From a checkpoint of a small transformer trained on Wikipedia: 18 layers.
Each number is 500 + 25 x the weight over its row's rms, rounded and kept within 0 to 999. Layers, rows and columns count from 0. Numbers have three digits each. The size before them is the row's rms in percent of the matrix's.

# layer 7 MLP up, 192x64, rms 0.292, rows 0-191, columns 0-63
106:481498545512463498494467542519508485505501518532506444479507466480555471509507514507536498531465444528468504480522485524505478516498514559492516495512534515486509491478493523494465494546525497
085:515499518520483484495520464509489495495497477465505479557530486510507509446499514476530499465530534508493512440464494487479491490476521448506512533501512495477494529492502520549453499551480465
090:540459487524496493572472523541492530508452541511530488514547479481529509492448530526503502501554498485537487497487507541464479516502516500487486504526504519487534501494480490499502487498493473
095:502495495475473521507536542474516484511499512541482428485490512472502535496494535502490483469487492515482547496506518518504496490486493512513554532485477488483456491553528471519535486494557519
091:497519476523492512474522483492468496507486507500495502480502474491460465466483513533504492495478500486454550536473489534512463460494497530520442519506523486485504505549491466542454468515536470
108:551509461479488512478505530488463456513483482493525523453508538518470531481507501465487497478496497541477495505465510463509499438478497485524502533485452508480472479498505480467489519497488548
099:482503499542494498543518478430499519536480515485442498479516487496508497450502505512471480492506492494488517484492466493462487502532453502513504491491527533458509567476523520527515523495475481
096:490485497469500502469508511519481503493495522493508491466509509488454528516529522474465496444448488483529533467484503466494455514522553508491481485505450498532495495506496468526465509566500518
084:509521498509454508488490471523488463500511472515504492497481475510505484484482479464501496514528498503535498457477468530536479464521561515440468484486487553526491490484471489550501512523464473
090:476480491491519494491556491494477462482549471469502478496488466493473520476502510456498466543491506507501460455510512460486495522531537485464483545540477478529502496517500515483468499530510467
107:542471524506503481527494514510497528505521469470464497496500485503477469482495518562478515497486479553492468500451556501544466478481553481489473468486510496501518513480532499475526508498463499
098:498477543557483514496499472495492506498534486515464500471482530479515493513502452530524486535475520469514461475487530472497481505539513511539545503485537455510509524489472470528465522491508534
108:454489531479454498461515511506486479505530491511503467474476492503513472521518557474521517524511485523505496493523485487495467504464515436458512486503526470549498537434500512491513499518501511
108:488494470535507464492492491439419483496523474514499500472491540513515497491509509489523480512509507472519500516529545527484471511494503517519496500513473518504447499469468513553464530517478528
114:526504505496524503503524501521495511492505538483488495523486501522484534535498533489449518565538513475539499502501507517526490521492521493452480550488502502504519441530511477562501514540530516
108:453546452483507493489497526481491517452519520528468555479504508507524518459545523487528484502539493516517483520555501491492546507532513517503530487519495509488544488459488482496493484507475500
095:498499560514514470507531505518546494487505522496535499502528504527502512468481523512503538516550504500469519502514490466494527513515502487538491523571540498509445496482509503510501453526459527
103:518493525507481484462501471481510535513520504472474490528493496530500503526501540541444483536501512479420502515485484488521496472499501514495493487463489503464467501525509517469483460494551459
106:462528477498491512533484488461509408549484440526499502499540496474512532523494489467494474517501497482532494480506494493509517524515490521525499502485479489540488467502493554487503512471510487
107:470533523496499527515495502494432500440526515501504471529506514500497518491526551467515513504541544489473524508532485481500483514533478484505509518521540460529495521528511547458515479494507493
098:454490500481504457499493520466455493501526580493549531503478499499527491499519527432496468454494499476499518510495496494511519492485462513464501489476522521503492529515474550510494488502488506
097:503475487490505543555476486482533479466520471483487506498516505531476510475477483494515503514502505522524488474516472453511472516521512522492452528560540475513521486490498542471449459489480504
091:490548486495525523502485484442499445509500551499481514517533516486493529454501503516505522513474517505518506483482468512490491537535478546529495525563466497522552488491501513503490527504503469
093:476502538482519528492476504470487520501517494519516508475505486501456510500532506521476497466467493458512521488500542484547481470476470436506485498432495556536516496513500525506516493458490509
098:476504504485507474455474504528506445540507469512499500533511494477474528531510503489530509555471499528579497514560519510467473491498497510484538520512490478478502466508523525509504495518499519
109:484532523490528491465476462515540486507509474498509504515540464488517510469479504481504444504544495534487499486473520498530507465503539539520535506480533560521517514519458482499531492500474473
102:524460466490498510521549514474506505462482499502461532497445476486543503505474556533491493492460507516519491479489536518482492492490515513509518539526474490533520516537515502446507524497541512
103:540477489495486469559492537493515487518492490558506510554504494486493467497456546524470527474512518512544509522521525473530530524529541473454513508496489524503513515495470486502507485512480506
108:475501541488474546490494534502473446496468472474462484507502477489517535470541480483506550475494479516485482461481496532478504488473471487441494518499502487536458519499524501470486511511470491
098:496534497505458522494503470498522502472522524522510441482574479478491491481453487492468497514535515465521467507536509517515529496503463510522482510529547454516516519488482489511510503538491525
107:482493490457498495467490495472454504533496488502497492521471509436529469460523556501518491541519506455549549488506464491479481506486474494509515524502478489529536517478472495505522503537505492
087:497490495520536434491480500517482503546507522477468496523509560455489529510501490490457497495484516474484453533522457526461495496509466473495532509484532533507471504479497523510478471511531509
086:472472513492515474494488518523525471522470503501474524504522538470489474487512475508494529531491521508465467503511528494473473539468540496517516503547562498543514507506546468492518482525458537
084:494522512476515519529544504478480544505475507474498478447528487465493496479482536450516510492482462507492502492488462519525530512485512541496523518535510485502519440506471496511569493510492527
108:453501498495488441521450490518517508470488455523518522491483465515544458489513514478500489504492514487523511505501476517468537528495496473483487510475441518570530463484499496493494524512514503
107:483481519525462520455514475478491504461501498463491518510474505499495499540488540503521492432494479472468549450530464466493497471473520489511487476493532510434497503490526492500513486499499486
095:474500491504530494494510461540512547474497492490494523514523541501534494521491534526504542492535444528498481522530476527481541486479513457511508503475510510444486535486514522484520477466483460
101:525473479524521510535497527484483456510509487481497501478533507524486472547484517481475542510459491488530494520482499535505491512497549473517452440507476465486462451472519512511501510505527526
110:501529513453497541501467473465497522494507540501475490472532501487513520522536490517526495509521435496494482478545525519528467545526506455487496503480556501487512485489460516509480466519498504
084:501507529488490534524496482511509450526492499517500514515532496506538509486483474499528493516484515469490505495489491502452544507562510467512520479539497509422556487502471496528540529485490489
107:492481506469503502483470519489458510536537509485464509498549464494478520514470504495498543508463492503466521482504497458521501476462515483485488505517475443437458483491480499504485461545511500
093:495547472489516495535496485521529521514492493500474486523518512503457504493501513499511470548459501538528481503520489524551542499456503525496507484487508522508532474497452458506541467492489561
095:498520469494500496522496521499519489530495536511488450471484509520491504500502577472458478525439516497507534490512514505478472540515470538507500452484534504478464529535511497490526513531498491
099:506530520481488528464484512505500489495454487488490474539499504497501500502522487525533523502435506519535464553495485506497458514482531491490488521516537511481513496511413509503532504535531493
092:509488535477491455491497534507524570483514554529466467498485448541515502514511515489513508498520507507526526496460518484486469548521527503503484489530501527521484522485496541476503510544483486
105:488502508526459484511522490530470516497480462526473549551501474465501486466545490456482500480501502488470480491521505469480518520494494509522524521533481489546516544450477547493527501517511506
087:475492523489478501508502523530500449451492535465547493506532486503511499505520497471487513507486490511498527478494490521510574528491491535534531484488554485523453483479505502484526491466481454
084:527482460461488500503488496475535508503499464529502506521477502469459535494530513504460525536515512458494523506551514486510461502511500492542487485539499457520517479486553502521439500520502506
109:538526516526489543547460472468482505479517516501498533495504513500529548500441516552522507481521497470489491465520505492498487534474504521501456494523545510483503505526500496535450485480476492
097:497488469530481476513453493481546494505546499529493520551511493531451507477519432504504483484499506511473488491501553510490482543491519517511480509464531467487531484476498522475465479526513497
089:487521535505524538521505505434531469480510497533505537495499511555508471506482472492523503519457540522493493473474495459486485509476489497503483462558496481476516517520510483501518436504498507
101:489498447468503485502514530501588473507493531492448506467492509471509507503514507525549473512474454474506506518505470516485494511487514490516519453488518538463518495477500496458506473510517485
090:540496496468539485494505477494475486499540526470535521485482500502484489545532429493481492461473542515518500522497527535532508497500483502519472503500494461551506538479494481487500491541523535
101:523512539542504536473503496479500465541496490528459466472480511472518502524496531480485513555473471437503503508486526525472518518498459482488525505521493523518515508472480526512526545479467507
084:464466483530475494489482487499486525478475539479491510506520495480496524476541544520511462527537518518476497525513445508464477481504467521489546509520464538489463507486508485517486480492449463
090:507505478503506464518502478523512462491508463508540481488485460569513489461493503464499495501498524499507474522480504518531499456465493464496494559550520489536460497522496512505547499480529494
088:463493541528500479518510478484471504484512542492495500518532470447482505450552480496495514503511492469518515537503487492496498489544435564522549479485519501490479499506514476511526512498493496
094:491500498522479456472470455529527463513513492481533480515516484498528477531530492477476493482464491548485517491549563488535521503458493526496475523515486513475531496503459480496502517533527495
104:518512503445522523498514537534507494529514512489525508489499465520517519456518484480510501522467505519492474506461499510481513476527471460538468515552471500513445474516520562468468505500508506
104:531512488476510509516511461468479447469504499491488511511512565541506499502529510520465490489513488494549500482499505476477511572495466495491506553451498473512523470503516512542505510516494481
098:503507499490496500478533476517541455527503476507472536513474476483524484477466512487525498499490457508494471487474584461527484518496520477495533483507535517471503476486446488546507519511504514
094:471453520536505507492500534522484511440535526465541487495533449509566489494497527519473490520515502480482494533531485493469469488506496495529447495486500523510497503535466532494511497482510505
093:486528511507516498542504497498495480452472496506535493505468524486471469500491541509490518530480511458471538488508487464453464469497476460515533471491515479481527470528517494446539504481505460
101:498475528492491497473466471499509530491524529506497501511471492492489473507510536487485549454522503551467473568487498528515477487551505482510504452490526454475498458471489491487517519497526486
092:474491478522508528465538510467527521527492514482482545514441488499527528507455490480523502473504483481537468511485493545499499508505522556496518462544488474488493498485534464490524487492458517
088:508414484507461489489516511483525486500476517482468474458535515486536515508483490499486529534516519494516526510496487496499488526430505470496488536482452515503519505544501504541506498535487503
110:466532490483451456515444516492471498510476542503485476486539476469476489510468479512532488480511473529506509487533493446480459498499514526492513517464496467468510493527497503487505448496494464
091:516446468503513507463441493453501504529502463504494520532444515498525523491512493506466499513477507476530463500495524444511512509478477511471473488476483533508507526513501466524530536486477476
103:509484450479491472515462510511550534535537529480503486477512524486495482477503514463493477500464463506538541495496513526537504505547535469516502475485474507504499503520482447507485481480508447
079:506488558521475532537439488542476506529482507517475535514499491463492527517474513479520461490511478467495494483498488499503492475563470500489498499507554501480504494516523526502509449461489518
098:509480488490469526501499511531527518498495471505463514499522508522506527521579486503516453460495517478497501478517481530555538533508508476472481463488533478487469460524482503495552520485491498
084:473499525500528551496478450532489439509505521481554488533476491498553505516510512498494516515466524488542484490455539469477505526470501497489502510545495485474507519499518506493523500477509545
114:553501528519458486533493497513464516537478464499502494525488492493506493496499483526446496471503490515492472486493506503499545514506488505482413541484517511473488488539452520521497464497535505
088:494556519479515543446534525481478489489434489481530509473481489499511499528480491485488451506501507485508513466505532478500565507514526510508511520503471487492486463484476524526519468482539507
103:480494502481431558521484488476480519506500511496485487521515499484498534452539518511484477538490504544513507470536519489511468571500468468443491477482480507512497501516481492495493527496507520
097:529483472515476520543534539489531511502482530454466505532518494491498525496490513449500508512525491489506512512509461459493539518521524506474507547443508497474544489507480493508501477468451479
109:503529506530500466507449506466476485528544487517480509475516475509476502462515461509522522427465510487481527506521501486516507491487484531511502457477481518545517459493484519531531531495531492
088:463472513511482523465465545539540515509527490508455516484526500497513477506509501517467476502479490534482477458511517510548515521490490447461476452500499536517476468505465487501527473502516479
108:495473498468472518496516498482513521504461499502520484488467475466507494498493516499487465525563527495544459504514464526519541482565494458505504498480503532482551541478490516524478508484526479
100:483493564503479506509504519510520541489533570504478517489504498523534491490483469518483507501521536490509484462471474517479514526519499533517504547554494473470520508552498513502499534480493464
093:480524539478494494482469500477484547494462538512516507503442501513515488543474480529489495515516484536493554499496521473498459523490511500507525492551453451512512470480478464494520501467500508
112:456508515576494512530486496496536477460486528504506516504476502501558512499511547514504514480476503493506522483525433496493508504461482524522499460502456555492476521477493514516496479502505491
111:460522505583463490508507505505512509499517495483485470470534479454531527511479508504485531500484506484555515511529511536505511515444515480527469511476511508487456494502457490514532518490512524
093:489514468523515520498473452479501512533520474460528512506480492500501501504539475494528490449547515539487477517487520516529518491499523495475445537481494480483545538509522497534476540497486459
095:520493513491533512520510512494515481486495481514492513530494454508497495539494477496551526526497547528522455442494534495529486445466478459521444501509485517529516474472473508492511484497473522
091:511466489489467492477462493517539538534533478515484488522522534520533483534527530521470476466500471540472502519484477514484525451544532499482448523531491522495488518497492455504506505486489514
099:495540484496489502512515503526513495475473471515493544511492486545501542446477545524486496486572496510465519502486494497485518490485513505512502506500497511511475505485562482421486468483515501
108:533482487506499511504504535493484503543502447479551508497518461484476491505460449473507507497522471508515514477501479522524449484483506533507460517513500546485506458493525459475468504538465512
089:511501531516461528520520500551506477531511502557491502481471476537486521504532471484513497471495529488488512472527528526479491528497472511476499489470507451507505523526492494450560503471453498
104:512500517512466496477443509545503508463533487510512513458523509526505507504534460539525474490477471471476497540536506521501507476498515538485515538484508474489498547485515520446531482462488509
093:504493510491506477555504537536489506508473523491540488493470465485509528514525449488503521540512491535520455510450511503508503521504454528517532485514496489472522484490482530506441459495532511
097:503531486475518521517477498489502482530503496517504517539510507530504508532475510507520486550462495521541497452526560450471485524548542516515542506513493482463471487493521482471476508485475479
102:482511504529460483516474514520446518513472470478521493468527481498542499470473501514521494473481487548482516520484495518483570486530505472515508497508508492494516556486471455516517480452477496
105:509482503513502533477527475509444474475507512527541530490461529511463515490460557480464508506499524488496533512490542525497452509490497512499505543536478508468532476502491487451508534491502494
105:507513504540507519519499509517523464501493491572495525525477524497520503485507501496485442476489481523496526460537495499517505550476504527504471534567492521485493533507507541495502517478522548
100:481531428523470500489523529529503520516520473532520530479517506544495482511501550495471503509537487510502500497462511516481525464504504531505484517510509536519483520530502516481568469516540485
101:506562491544519503468518521493496480492494490535527525480513476462476498505517510508492506533494504474489560499469522494548516457515512507488546491491529505513460501456501542476507506486502558
118:489482484528546468523528527512523486506486520499478531491489478518496476487517553543498503522462509504504483549495495431472473529485497520509463494527517515504475557524528467492466525494488495
101:525484511531547494509543497494486520528572498441532507537505508516503478509530479485502522502529514516517462531489516526465503507492531505487462491489523481480499475515498473506458507461450523
099:497528493545486528497508474483544531521503478453498498514508501532568525498529486520507476458485507528487502503461470489477517465465472497523530519536525473521485478499491487496470541459478516
122:490474494552473523489474468485504447511520490552508471501535512467497494490509450519460521487510473482496505479482523524488512514490479486516580461524517499512521533480482495495479480509496540
107:495493488492496538466483525515491507548482491488466482499531533488510483512512486484509544506520497535436490495529540522564511538489479518530489493505446490497444470480511506520518502467514496
105:481502523495485479503430479497471486484495557552527508509476477517509524492486477490474493523555500520524551478479491496484459515508516490522535474498516516552527534460503506496515484472498495
118:460484498499465473483475504494519467531512467524520529514535450505504519497488540486437506514531505499521532471475525473482484501490512489504534491525495540481449474510542536497536518466491504
097:462476546481473523484483437516451473482504453520472455519485489529524566506486478497503495483500481499526464457497510516515498494475483478483523503526519489494509495531506506493486509471454512
101:488465526542509502502472480506464523505500468507462543520486439512533540483505481497511495511499527492509518507486476559463520554505471484522481453520493491513538511491504541527478487517507520
096:520536505473526458522508476494515518515524480512493524528446541506482491467502463498508538487477493462520478473528489512496462461516495527467487481460513548536471484481488484473510526479498455
096:543496501519500515550468494526498488501492485541505515468511485488509474492512520585524492507536530486493488529491486513502505520465507470489484474458475474478498469540512521566506520481501476
085:487524495520517481477475495496472478488469500499512507503505514488559552456499515469502532458516524505495463546515504484536462490491542449539499477492536515535547489515493499478527513502509470
110:504480510475520541513535503463522516519520442536505466509559514498473516489495502498501531495474470480512538507517519542505502472544488473528472490513527499488528538501513549448510529503496499
103:529518499499471483521477524514499487479500522529480457516464515483510482498446493493471525497472504507497516552476518513513514531540455530460508455555493547473503515530463500495486514465511498
115:527487496516515441523496487531507505481488529521507512512500482496499468543506543488498523447507509508498542512517491473503488491479497438517519540492485517482509521463499573493487474486456464
101:498488437538553438516545521479503508490485527500502447459517522526500516460487507477481515501580503531496492500469516463511496488492495490518490533504494511504477516524509483510502511507503494
089:518515498491549504507517470537501513465510498531524505431462531493490486538503501513480504538504497510504501500520487501499503567491477554481461539474486491535478497493485460458488478522525493
082:506497511558484488505536487503493494500547505492477490442509503534475459491462523514482480484496489539494515502485518480457518481506490491511476525524448549480522504471426488510493534502511497
096:538494475509451490534464518459508496483555507494514504513486499497504474513497525535528473474504506524501509478461467488504478482557488468485550516507491506458512529456486554533515517500495513
107:487474503525461544536456502509490511535455507492528535487502531534519484506511483500547467540509504508524517471511549502498515485495467531493473502525471512529554532455469503508495519483508500
105:505466489518480452495501459487481462457473437492526516526528504514491510521513520507462474528501519522475470511481517517498526465445519527514513502501522495497521483473525456512500521449537496
113:514559526541520450500515504450484483538537508487488507471491522501498493478478493490487477484560504505478508504490473505508540506508518480495480493548526481518482485523519471530498461448543490
103:462486453478529541483460542508506511523505520506496534485477534494476445496513463466481507465488529501468450529455488524511480471500474515492525519457500481498491514531488487508489533525489494
098:501480487526504518461516503496495499510493483495490509531496490484562450504480549488489511537499474494450500475512560487547546510530520483479518487515468521510440491463503523526494492510519484
092:500513474518510503471485516489499510543460461493529458513537520545481532540476463506471482503467523564499519511478518520510521499458484502507492472525525544509514550491498490470507496516473478
117:515553477484456474521475506525498520483495525498475469466533505451496446482495489484461493480504529521494481497518437532481541489527522480511533526500455495498495494499483508499502512461476466
086:506497512504502480481518515508480509458493487565488465513445476523503495542490496472518465512502502471514481540485478497509487505502512528461548525492490434550486496497544495543527494494506521
119:493490502468526478528479527507515504500556507462461479482485516505484504512482426509550513524504502509520534460432485468493500505502530535473512506498521477483475484518487481494497507549483521
098:539492478527517519516502534488511490525522472539488537465504471510525526503513472454490459519460490485471490514458524476493479500488493520542529501523488548504556514546491532512505472468507495
096:539469512515488460463580528478477513501465507496507466491497473496498479555516499472483488506511483542500539487457467468515488483503504484495497517459480477507515485493510505556490503521470484
095:514457520519515506493518512513475519463554546484498506524503512478479476524485544433513496501493512465510503471466491460480484491553499508495495493514523497471493520486530554498519486557504513
103:477459471470501482474516502527506543509486505467513484549518483478515474486520538440525485474530471504527511498516459442497472513479513472519501530478468492474466510449518517506501485484507500
093:524527451490497525486490496505515519487464503487488483481485524464457540490525514502580467496554480527485476479554486522532498477508488525517502493481517489493513464458492503475509493485504461
103:516485466483485530528487499489486460501538505483485507493497511502484504512506497467542511487490465489512512486500497478477501525519478548488503475504539548516473500428485550502487557539452471
098:473472455483542511554477521472463485537514537522532536508495499511512481540489469506490496531505508490485513490501477527471501497533476513524512521490504512541526551506470517465482500520494439
084:489505509503489485511491491492524476511508533526542543474477545512509522494494505481499520547471441456467522497513505491467531532506456454495514525465522511492489469539472526522493453495522500
087:499529485510450516505473535535509516505518497515479466479492477493529516486477527483454459519507457502470514477491502521465494485479511497520476491526491499535460470514512483539479459461520567
096:534520467493482495461543550491509510518511478509509511483476493481470510515481490516454504522468509505545485483489515533452539507492523501516456538504532479501470494489490461496529474453551489
092:518515464525479459491519556471506536470516509533475522501452458510472521522462500469466513509484466492524522528489450533477522486553504538494490486521510487518507496524492525501521510488503478
093:511491487486518553517514517491524501488518483488504531486507487432533528500493487494493503548480447486516554508492464483459463501468510532497498512511513542539493500502468494500456499499550525
090:484503500501509517500520475533546486539505467514517465530444500526486496529546456495554515493482517478477492505552501508481509511491516478532462477448513453516489496528468499483495507526510488
110:513499475496492486496491511495450474508469500503529498508464486514537533517526525480482485498517520510508499504515549514526454459447470473549465499463543502469436490545496497503506492492500496
093:504507491478476484466482494479476466476501498511524476537501557472460502501479504495476495449474482514502463494532508542498496525464487484484518505528507492483567480498483554495505494541460534
119:487454486483496496502506469522496481520548506504506534460470503528499487517545518503498485535538511512511484509523519504529490466486485555506477541467445488541474514483488508506540531524490450
107:497529508549526502505461524469470528480491497500510508511494462463511474480515487556498500468481496510453490496532490459493483478456497534486503434513521532498515528527544501487497514490545494
112:488482515479550527453534503518511523492507499485496508466518516522483499507514510496504533536469526513464503476487444521541469490529531472491512513530511484511504498497526489554453508521551455
099:484516476472438504462481537523516478488457476473475499518480534458478521493516467491473545487508470545523509482471499524529488543460545504491517518478505480525528494499524505493527477505483505
102:511504489542487448481541502478468507475514477471536525472533498534506517505532491510527472550481541504507509523490481493504542480508510479436515519526459499514484520519515449508467488480498509
103:479482506493492491486514479508490482528463464497499518507471513500479428498540483509518503523494493486551483466507490480512453508480457491481519521465528483483517461577528498507519498543510502
111:473499492512476529491544452506526489509526492475519479523543489490509519487455457487493486470519466536542509505534470471471483516558520510513517472542486476508517480495454494502470498531509486
107:480508475475523531505446547479527458482497464506513451509516459522458525490493471511527503492481508474501500509500531499487527459488520486522469500556515477526463521516488537487524466523510505
087:444491491502520485508479490527521500498503497506522462514527461549494526531487490486460509479501497527514499482476502488530434496534531492530535492508512494433540508517522490493496486562492500
103:543479521492501533515507499512500460527538505485499482523522450526528502512488496501456506481512451526471548480487541497476442518475536528487508498508497454513517482512536467517466487474499488
089:506527525505503485474488535494431482548458496542522525527494522505522534483469477524518479508496510477481480470474494526543510503482479487497475491477473554506504514469436471492491517511497491
086:470537485465470522502504521477503526518493503498480509490472527511443488497493502465482469510493437526490497461515511528490483483477544522470484523459497500554495513537507485509533531449485484
109:471454456483484541499472544543507493528489516489516519511476485481490505511512499485502472512480476479492527491464475472538505482524478518447495546466475511489477499515485486545500565480502518
105:527506469524510450469481522492495494490482501531476480465553502497487482476462485485516465471529462480527536519489483513507501550531502498489530496491518564492516505474508495530507444519479529
102:511533460526501535526511499506531509505504481519481437455533514493473475498518516484531471502528501540466496516469493510474483451477529516504508464450487469492494552490489511468480524489528500
096:564482509486513520492555521497531478441477504537485462509504508533460516494517513553516514524503528520494494497525529472539502469495480495513542471490499489493530531493495494488462474482473476
097:495491503540481485474505522533493494528545545490476464503484466471496504481478567493510447499472504476471487515502448492520497510489511531518508468565483512521510510525482474513535491471490486
100:486481467495466531523498502490495455512489432500547486549524503503494480500495503505488523462491441489517493522443514485463508476451447479485470489498533482491505517499491508495485523487478521
103:491508435510489463507484493498446496512460509505489538522493519473521506449491473491525531486527542440507496527525494520510523512506509470522508532499468490487488485500464467494521556495480521
095:516527492473472494522515449506487504482506457469528521461468500500514473516463478505510490482523457506495489495466486509484482524535559523508504528530513474486553465517501516503488438492532518
084:534522478485497509514481515526545518496489439529496482482481539499507541503491476482475505520493459513498509491532485510528485510519470486488523510496499464446461513454530486457508503465442480
128:503514544490537529509476466496504513468518493535475497515527466459475503519467508503471534502456525505481472520527499509511510461504500540531463519557515479506467526495522472457502497482543520
089:507506495511482444513516495529510487475468542490518511458469476500472535506502480511509505449485509559512501536529523528502481509503521500454506466503501529475510458541518489513484560482528514
104:515526493496487542450545562516484493482514527521500497494520504472471492508470533479525499458539533529506495488495515498506499505509480526461535431514486515503546538492503519494517493484538507
094:490475490548518532493492486516469511503502544544539548515529470534473524514533512508504493495480538506510510496500526502498472483507441498489477501472467526535463468479460490497486541531531509
109:486471497458492479497547475510501514479486491494546518506465526499451500473504503514506507514516467517510508480496488531506492494479551532510548486507499549464499416502488485513451478497493515
103:542507471474500499538530495513524470509520543480494474520508533505462512521494469490472550506530507520514541476469520444510534523521498520459465508506498515535525506523536496480483521490477538
106:494482519541471510499478480452526530511508495531502524484525504455516499477512488498479503514498446462529502499506497472509493482511487474515523463467477537448491525449518501551542495482538479
090:440505493471471478482516531529522464513499503486481510488514508528504446499500503500518545471487535492536541480521537512510441465502485523510484514523498454523479482460483465505492532526513507
107:526476506511516548547444530471467509516479537522524559527492547505502520437459501489477473499515485493507519487486514457501498506519474520502472503471509506520506515529515477518508496513535488
091:503546475466494489501499453452530473511467489501480445515499454550511471493536468485504492484467491530504520482501471470511470528528501476482479536503539544499511506507482491477501533472492493
105:482453469523554483511487481540502509454542497481484508458455529489513490451501520514558462464503476514471503475491518508484521512498514527528469480491511479499499527538500516484463486505492496
095:492486459497565506512476471495514485517471522499499479524472507524508510531511516522535497498548479500496552479497469440488501498533474548520484456522525520458507483515508507511473482483540484
119:512491516492456485485547494504543468544472506471503472486503465491489486489509486487526507523452511550487460485520498500524570490514480520507482507492522490450450488475476519490508523494465487
093:531502476488578480526529526494495478522477474493515520461530443473481487488513496491525499506471504471458462451491495498497489489508483506516527533512511535507532460464508502479524485473474485
108:483479500454499478507491503563492531496508509506535534457457514520538467509477517481493528507508507508498511447477464473521515444512511532515507502484495542514497495500531484482495499464445469
114:450491530449515530535509472506481476475500509484499504455519545485493486503458508487504518521484510505501506456514513492444492534503488496515492471466456539466507512522509504545454478514495464
110:487497479512563507504487496485503499495500525499489499520529518494462507521492477506547542499512470532501526570507469474446508519512475483488467504554500508542488473489494496506528508522558515
105:489480519535478516483506554518525486501492541534544495465529514463484480528477475495533530488469541493510500491497507479482478475543506483502556497505492469501496477514481491465512475494428500
097:485525492523449505482451511487483521524501505489483454481523540468506499492495506541563509518501460514527488489522503504472476538492543507463465506527506493484515510489473427476481510511505495
103:469526520481534527479540466512468494487461526483503504486565478485516508491472495536478532482473525509470447500492484526498490458524496506491483511512441510472493510529503517491487480519547532
097:459487513483489508518482492507487506477488514471475483529511460461514500500509467498504513495439530568478527436517463505492514472484476486484510481455545495527518501496465537485481499477508481
089:467468493520495497517507498512497488500476492461536505532489519457516484457498499491466498485505510542518495461471494531532497492540542488536468461468469557478521488482493509525550487509544490
100:454470467523501501526486477528472488490479465519526497494520462527524511441505482494550507487506485511517503489504479521511487471550554531502539501500519459505508464489473465492456510477526492
099:495475492490510492501529504507491517533504464482474506485533484496466480526450475541507529509495531541501531524492483535483508557488459521461435493468539452518501526487512492497512524513504507
115:457504494480511510456492536512541518514474496455475455501519501483520484505502511459556516482500496523500517528527459484483494534455505511566527526513463500483536493500532468497518504515506495
093:528476492464520500538491452505509460499485469478537489488506490520513515470441496471502487498466471435505501530496546514488507516483461518538457478458500471507478515522482520480501494483499476
116:470499490498474509500475518525461547487523486484511471497468476493446480534493475508516532484495480480508530459499527475466511492529492486431539482504495454479479468473472505525501477536509482
096:484521502496515484496527524479564470499512490509529493491464485512480496492525441493493459452489494521521496497509486497505543419520493516443461486521475516495497507490473504488533494533488488
085:486525509510490507456498502513483487488527480490478512520454471535538514479532488486521511458502514499487528507510476452470484522471559509471519459495521512493498517495538504452528543488445484
110:501456489480484459553464514494529487504461478509479521490527498482541476467461484547458526472534483493491504514522502497526546495522499475502466481449509510460492507500486514484474473517516530
108:494485522515470512493541520524504520509496491482453491482507521484476538538535479547515507529478478493536464497524479506492502535462529489479492490507509507471494506488504521534476422469490555